config = dict(
    n_layer=25,
    d_model=64,
    n_head=2,
    n_kv_head=2,
    head_dim=32,
    d_mlp=256,
    vocab_size=2048,
    activation='gelu',
    norm='layernorm',
    norm_place='pre',
    norm_eps=1e-05,
    positions='rope',
    rope_base=500000.0,
    rope_fraction=1.0,
    qk_norm=False,
    attn_scale=0.177,
    bias='all',
    tie_embeddings=False,
    parallel_block=True,
    init='orth',
    init_std_qkv=0.0728,
    init_std_o=0.0,
    init_std_up=0.0728,
    init_std_down=0.0,
    optimizer='soap_variant',
    lr=0.00926,
    beta1=0.95,
    beta2=0.98,
    weight_decay=0.05,
    lr_head=0.0129,
    grad_clip=1.0,
    warmup_steps=200,
    schedule='wsd',
    decay_fraction=0.812,
    decay_shape='linear',
    final_lr_fraction=0.0,
    batch_tokens=[16384, 32768],
    seq_len=256,
    doc_mask=True,
    train_tokens=109300000,
    steps=4517,
    dataset='wikipedia_en',
)
Each number is 128 + 32 x the weight over the matrix's rms, rounded and kept within 0 to 255. Layers, rows and columns count from 0. Numbers have three digits each.

# layer 13 MLP down (transposed), 256x64, rms 0.221, rows 24-73, columns 0-63
178137159094127130176145112092162089111107165088108155152139124160159070145141101145112087123117116154155159149100151116132155192113136160179128106135082106164104186160198112119122121129105110
123145134159115057113150130139173189115143132156165173077132202106162122167107112130140134140121109155184197105132076121191092117084083107160080178182142135212083123121115122068122129110110164
115124150184132132069143165187117116110099101121124137172120132089130112137173132105170070171110172106121120112078078081150161142124119149120135121122095156093135099177126117149167112109143139
170162143154129103144088130105152097116183196109142171153128136098164088112127094148156107099102172081111144136079114160127115150076122195110135122057112105161149134161137167155092155153127139
185185117141129075171079147079166126088092103155063137088124141099090171160121076160159148079120156164104142163123182150156095146124090091102142106171098169107153134135159106104136159127118106
144173124155163118139125138077105132081168124149171160148156122159084165153193150184094157102155116124168215112119115067112090143129086108129132105124135137074115115128140111164116119145095123
089068148096065148139172128033106112093170173132135025132149112098101165107190153082156124157099130077153157190097128108110065107126086144131165151185110149153107121125079136158118070150141099
123107141148146150183154088114138166125088042127146114100139111104149147133163078160086129090141116107133085145126147156136168099174073110195151085093151080100141100054104085113166104078156062
131054141142188125141108135121116172091112109147156123096132113117128087129121084135130142121110115131099147152156126126094103128117129119115129175107120106139136082179111101123172112136091092
096091121086124121181175192153188114183124134132156068193114155164106089142153179123160155160168190154148145126154081104184119133106089140135132097062205131076148117089078154111095171124212111
126140131112073126149141091148139146122134123136131104101108147153158152146118116085085111121100120152148115148124100092158061142197098120144146110122135182118115105133130153089139093104152151
130097076080141135152095139092088096102148157178138091126136158145110133103087126112109095093153118126083129117091118097132133103159121108105128162098116107116123082177109069151164128162094110
125150100163181158127148142136068128179090196119146197090146097076180147085166077084120128097087085102097110127217115158089105129165101122171125141101109068141129118029140162095153146131084171
107173104202140156130148125163121118099181098127122143151083122129111151159093144113104070129171140176180128122121110134160108137202087129112171144159134154102186092159087116119110147154131162
155062132120153138139135139128125137158092095122088148193121075139133123158169069072180128168194123113097172146141128106121073114121107149080155125162184157168118119116126121185104139131115122
101139115074152100092106149130158092115155078156165156146159181154154123078076113102186101121117138127097115130161139145127156119097201169076065135131158113112103092084124098157113119149146151
142118130082067097126094109112154117139111197120142156137176096130064149121144134129147095128147118147118180139175155139115150144152168118147094121094130164091148153189124090138125116101141100
131155128127130110163103167109164110132115102136110152112148183144172125133094174047096156130094138134131120135166112120155124117079101147114135084070139115166136101137115116132071130145146098
118123159149127142168184174097108113153160130109072107110172162097121183106109101048174170123089066127120164121123136127142152136000143068112149144127095139156155148151116142102141121134119060
187141145137107159145142132141110113142122133181110121102139150074069107146192086156129160109129137161147117124114111073083175133092153139157178110145084104080164098079128111111143173121117172
117085192085088070150111145096123084119157115138146079155155103108103186151150128172156109170132143117108117122160094131148129135196153146089139119108112123126101153167107133139071138091151093
120129153144161085124134128165151138137154121176140149160092118114087153167151170153133117129148153168126161158132107088131105078166124176165131181099109164187118091118073120148146145124158145
115093152134173051106150127139146074134128178063103135192177118117058143144111112123161068113088133171092112131128135183144078155132141049120127140100119108099139099199104077102120144103111094
020066145147122164136182097201171186201109103050165168156079130120079104101178106094043101155112088169111065086091141167119124122121167114100120150137190117151150126135128096133120140108122091
180134120125150138102110115148079123096097130159129142141118143148112167130098172108087123158103123116111088127108159105104105114143091146164173051157153128114168080105054102124176162119072169
163122112119134153202121146158164170116156084119143135117168112155150118083115197132130161105096100089123112123080107119077167088134046164104108067122109137125164171077129055169102147131186126
111125119090146152130085097131085138088200142105126108153045081112117054106153117147132103142134151141148061171104139137130152110144171146091093163194076101122177109080129153116145155136112099
104132153136101148162168109201101103100124164061111154142095116125143169111166118119149134181143137091118153167147132194135084083171118084147092148135067098117140129119079120042152159117120167
202106132066126097153103116128104119163110138146108116149109115107095098127138153152147092126143077107057082128141126129130114129149086149094128193135161132087120149195100106098122093171126115
152103075094131108149086175108092141112140147128121142155106109119162119163160116123159163156128110152123159169122139147086112167093132093178137112088117123168101142168151071153109128130122119
132105177167098118078087093142125126160117054117123121098145122091105126083123127197092184108163210121129168080156138101147115155146133206138073148095140086143164123093194097158137067131190096
157113188106140174139134186103123094130151100140127130139135184162089114169093165192080180185150136101114140081154143126118078062144091198150091169127168121092155175104088106083124146151173124
050190104082112094146058207079117179072168117200130097145058136134109128137156142181149094171128170096121120155117134072192086127170130161122110136124076152166136125173153129146114115149135160
146077123167134101153090122173124113080159124143134138090045163112092139164109149136074113123111171106139091126147131120139125112169150142188207110120083122174070114091131108182163160093116162
159211115093138111115112165152093202127127158117189149101093153145120137085118108138092107167074132156097174124127103163124144131149158149140162141104063123159127124191138109117151112090132121
170112163104099111125121185135107085120108160125088128114144091136125127117183081096160100107176109099133155139144136150150109120183156153115159144136144132102098148178146088167096109080156113
055096082109143118114197197124172085144113122060156136178152119156164163179113125095186144120079151144123099171114110185097093124119194059076206111154120105122118138139029094141182114076132070
187112148096187172143158155153133193119061167147103114198167124139143104138131133107132120134075104113140111116094092130093124113153159138064089105063131106114128142110179178131111134095108112
165127084113099166121111167098117115129155116153081138098177115095102130134107145115132155148128140168106134093120158102105134075089157131114141118137153111102094102124092168162183098140064133
124115098147145123112122136130150171088195095120125167159126113090128140154105143171126100137097107134155106113141080123149090090098115168141150118113139178164070109096133151129153176084148125
124108139072071111164122165106129120141125158115116167119096104139153167105152105138098119161135137094057101078152147111146172167084136125168109124139094195154108170184135104114156113090124099
108157055135144137135126116138142142084112132137100174128083189125159127154034145158110100098146175164106160110136153158102177118135122122204148168094178116150113173058142157159163142051084095
137084153139172126149095172088156120165121149152084169145071089184131124132107104195094143105139084139127137112160077077135157106115213143157107065106056123168138095076110132128113112175136134
181146093118106138135118134168100054170151175117144120152099123074159130149151090031130108135134128082043158157144090106163200114116117158119186066179171124122132128175079193114144132092153129
134133135105183062111165181122069079154176098093113141133147121123123167123110144150139177157129151120136135118098191122157097074098118106138189131119133142116085089108077089148159184114147145
146117142097147138103132173129094139095096160129117094179109126155138099142156129161153178138152121107126170119145147162099142140124140126121124129096153117146146157168174111159107083147129131
134153088108105166173114091123133128117137180143161146118150150143160139096140185178154140122137076109115143095138107176110128122107156100142080091112144090120142152138185116116116108148125108
116129122117152162148161096136118148142135140142120116113137145096154166115110131066123108146135148098175098129129052113176124082157112175124180134083128090127139171109140112140136145138131060
137111094091107161132076120107133125123083157155152105132111097110139116113159157108121171124142128163101131122122151139056141143110139157128111142096103104142100169170151119164088106146137098
117077162138147096120157171134077119126116155138102148138176099103081135107118100176126143145150133142106136110119121200129156131163129177156179106099117111122137157191100106122145101115147126
# layer 13 MLP up, 256x64, rms 0.221, rows 25-74, columns 0-63
134140123136133101145117103119185081130143114126187085154103136110129107179155079175127120098176220131065048167129110070118204206157101112142142120128096078169178128136117088131152099127178167
123168117068092118118143143132148145154116151129121165102102142127056125087130097128124151195137166096132094096140165155155146124136192042128119104148101104137090107139090131124110145133117123
107112152119159135159144068147095176122103123135099141108124134128085086121127129123131111096158066126176140150115121098159140138140124098149144073217109147134181084152177130181145115099122079
142159144103159089094074140087088157158157120144126116158166133116153065149141204137134108140152140099102176142145104127108151111101101143168097131140152090073144120133176116161099121165128196
170127145086136154185116095130151067114139159110137087114149104106137185152154144139124056159153075124145119163135094128151148147131082072141097128127169083148156118098136114180100153142113119
105226102116173153141094156109139177132086129172089085172151165088140228151112075115102146115103153164068110145115105129123227157129163114145109110136147130113114181105120101079141112144141142
146136172152140096128136075094094159123116079148159167135111143109136141126168064118091109083097131117113122131113156132098132097114152100139051174132110204108121148057182152143160076160134072
078140108129081166088162133096139073124128148130138105144140152138102158132152140096126107097164137133098055121121159147124112159095113111112077102132145122134083150129151136089106129132160157
127140123160069168130114155094116085146097091175136085113152160139138071126164077100127134070139127166130065135132162161084115150141107189155116189082090137108161083088178156116135163129159166
147116113148129171083109156105124144133143099129150131106153156068084117096126181146131155095131107147125140086123121143102198131144145141124104138105191065161118211138150129158118115112132135
129110178159154075104135126175165114110170163112108113147147081138113138093122107180122145105077129126105105110132159140071118157100135110102118104090156133164183161098131174142145088111142138
107190111139164170080099168151177120089114142076129079065147129108132124078069118128201068123117135166141117122216135160144128137129141163145105156153143132178120161055127141184125105092098170
142113129126151163076119144141125102178114132153149118159103047134138136105157115173169140103074117091055069113147140157123109107151179126090055121151162127124127142164171115150159183091123142
093120145144101124154143118113135132117158162110106135108145095187145115142091156141080095172111170145104039076122113147158150081124131050105116128158077082128091079193151066103182117109185200
109144104156125159157103155156113086130168105094130108160147106125172115146139100117140096136156122115033134095116117161147126133125150081156115125127164129123103074100094130133117094111183141
138091139132193148112111184132115151106130066135090136138081115127186097128085084137133144117082199103136067131100124146133115217102018089130167179117159079151133150124105192156125113159138087
138164117136112069090149105130139119151124160119126085143155125086126116086154101148171081136135067120129086079127164171100105108144138098135152153118136164099121181118115133099199110105093122
231172064089072067140127104126125082170168107114130032064180121142083135116183110136183146148125086153112116124132143149152150141143076093138101095105178118125107175103123149120095167137147073
123164123152127112100094167134172130111157125117092110150119139148160120106059161118116099116133182099109108130095131128153085110170127124106145116183120127180109115255101103167150112146116185
129157145176128151114101140072096175182120126127123111115147098142137154138114080058079077067116090123172188165123072136129144149190098145085154186094161139109133063116169218142122126127129157
074153111135151200091163171105116106127112122142152127052175119189112158123121112111180101074139128143096181112092148132146130142161118117113144087124125114126181093130154114132118140111095100
143114133179073149149122154152048141125122100177116092164097148100169124144140136064159102061140125076163204136164097108147170064154131078194076132119118117141172099147122170138156127134080092
087127121040132111164123092133114155122129159198191122129136093111139196208078117057200122083153174137103143130131139107155155114110061130127074071153178081122159126138159118135116074128069153
089102087122096034176111134155148139109102135146144121117209180075138057130118107142080151135148057146111062122131144096108156126169127137141111161135076102116165114152117145080154143152135160
160195145101157128071123067117089102137139105128119184157121119171174115148140141103096085065165127113169151120120172135167111163175136124099201088123056138116084078151224110194174108192120127
209147122171110126130059180206105156150136082145116118146164089116158126100138156142126177118121133112060151098151163118056171131136060094069089118112099117183146126096127112111085095093114098
090129090116182150112165132089127092194142132133165123110067128157157146148122065138085118104103108107093129081131094126139167116133114117129122057162172144122164087171193116172075091155103161
106123187152112091059144140173090120153089114124148141079119148150141174137148098085147101125168155177190190159134116158057116083070146095135073072091100142114126112116153155138116138078147108
123086078157073170150154058133156112110139170103142149101101147125162104090115112163132112119128171191094103090125160164138098095179095112108124129138118084101128109109116156157131099154107090
147117106160090132140116154092094138160119119119121096137097156062154092090107086128203104084176163148043161155149135126145146084100117134123165053159120111149146158086143150172108205097139153
135117149107187131107120136129144085120141121186136107078132047102098159105156139127121150109099129151093129130062132218083091139127164123151108139130107177101102130116164144101111095146112136
086133136084196141123105128174160101064097124188066091132143164111102134181142133083111041099174116145147168177116128119134107121150134120094075169083108133118123121138151150128133114087033156
174158110146131087157119131116142107079115057146072120145143129133139129098131089142091136123137142115083196162120154182064086176169095077095081089114119152083123093121079137119106145102141129
109063146174090142183128066125123056085098128150042115139145103134119152154115117126197158128186119120147105140113176135111131092124146117114110134154244124065105112104136128123136148165125155
122123126221105116141122130106133082112135045141170096140145133138109127142147110118146123165126093074128133161068158132050150132164141121144145100157086107165111160068112143137106139120100114
187207155204089198113082106086090121122107115176149070140157109108113093188174178031100080140123108131145138130152097137135131138117089141155103088151161061104136096127107129163082129142159166
072090143100159164163103114169152188183125115127107140150134147121168140110100132140171154103118138087126129142113087138164137182086148130095140129138088122085115112111159109157104122124119105
133105113130112124163168181180100112101124084164187128141123157119143137097121095116146102138090142088081148098123136115087122092121152124091154143104198131095079180104152136170133120138091112
164160119132134125160178076118115083109144169185126096134158179155118167113121108120160109127151140170128115154156126178066095158156094139131091103119097168132087107095178132136153113148123099
136158072183162131093137119152114100158185090131127061113138107142057117114128109154120148073078114192143158169139136166128106078138161104096142112152142090112088160098140168150116149159139150
092128144140168204107090133127153162051060118116147144121096136156158141070140107151155040131147090118075123072097145153076110139168158107149163168124150135110171121157118127143121081207028122
100128147085054132141104164106159147136083137109105083193068127236136139087137134156124136104128133113146138122140133096100206130110153111084139082093067134132115068127132164150171146098112138
167131116147068154115140088137129084161144141158118111102067125081130158119158133094095080128133076117096160132084113153116201135090153157112091057133138072144168129199134172153186120120161094
116086116074170132139134089097125154079110167109181097167099146108137099105159093149110200075141111125159130136120113148106174188101120131138082116131126198117128175123133139146105063201061106
084139131136104133116183101091106164147115152149146135064168131125140130081077127107122114140068107156102155134095138120157117153147134151119171139210095188142123147116122185138141117128080118
147090212090133151054118091123086137160106091117084107050138092114114131173117091132179137145124173154147151187138137162123107167138124097171163103164060145183139120145105073152135117131140142
140091149155104079105150192139144153179129057098122121150124126149114098125106161130165131146194165174089148134165187115116082159098127110099042067146162113105143106156108168115111117145122171
109119128176113099136149134125146124150167085141094122114138159158117138143114120106148064185143151088147151121125079128192115139177175070159075166163115163129127143095125114111127182104060134
149134118144087099109093105177216116109135195112140143089091182223128148135192079100165122130142162117122131130106129130104105133128136101115121150111140083108051066088131151131121112125130144
176160141128150084150084112119140127175133141143114094170121096083147141118115093119123200135153107152055134136112100096132137186102050116111122078161174167165145115128137153118084124136151200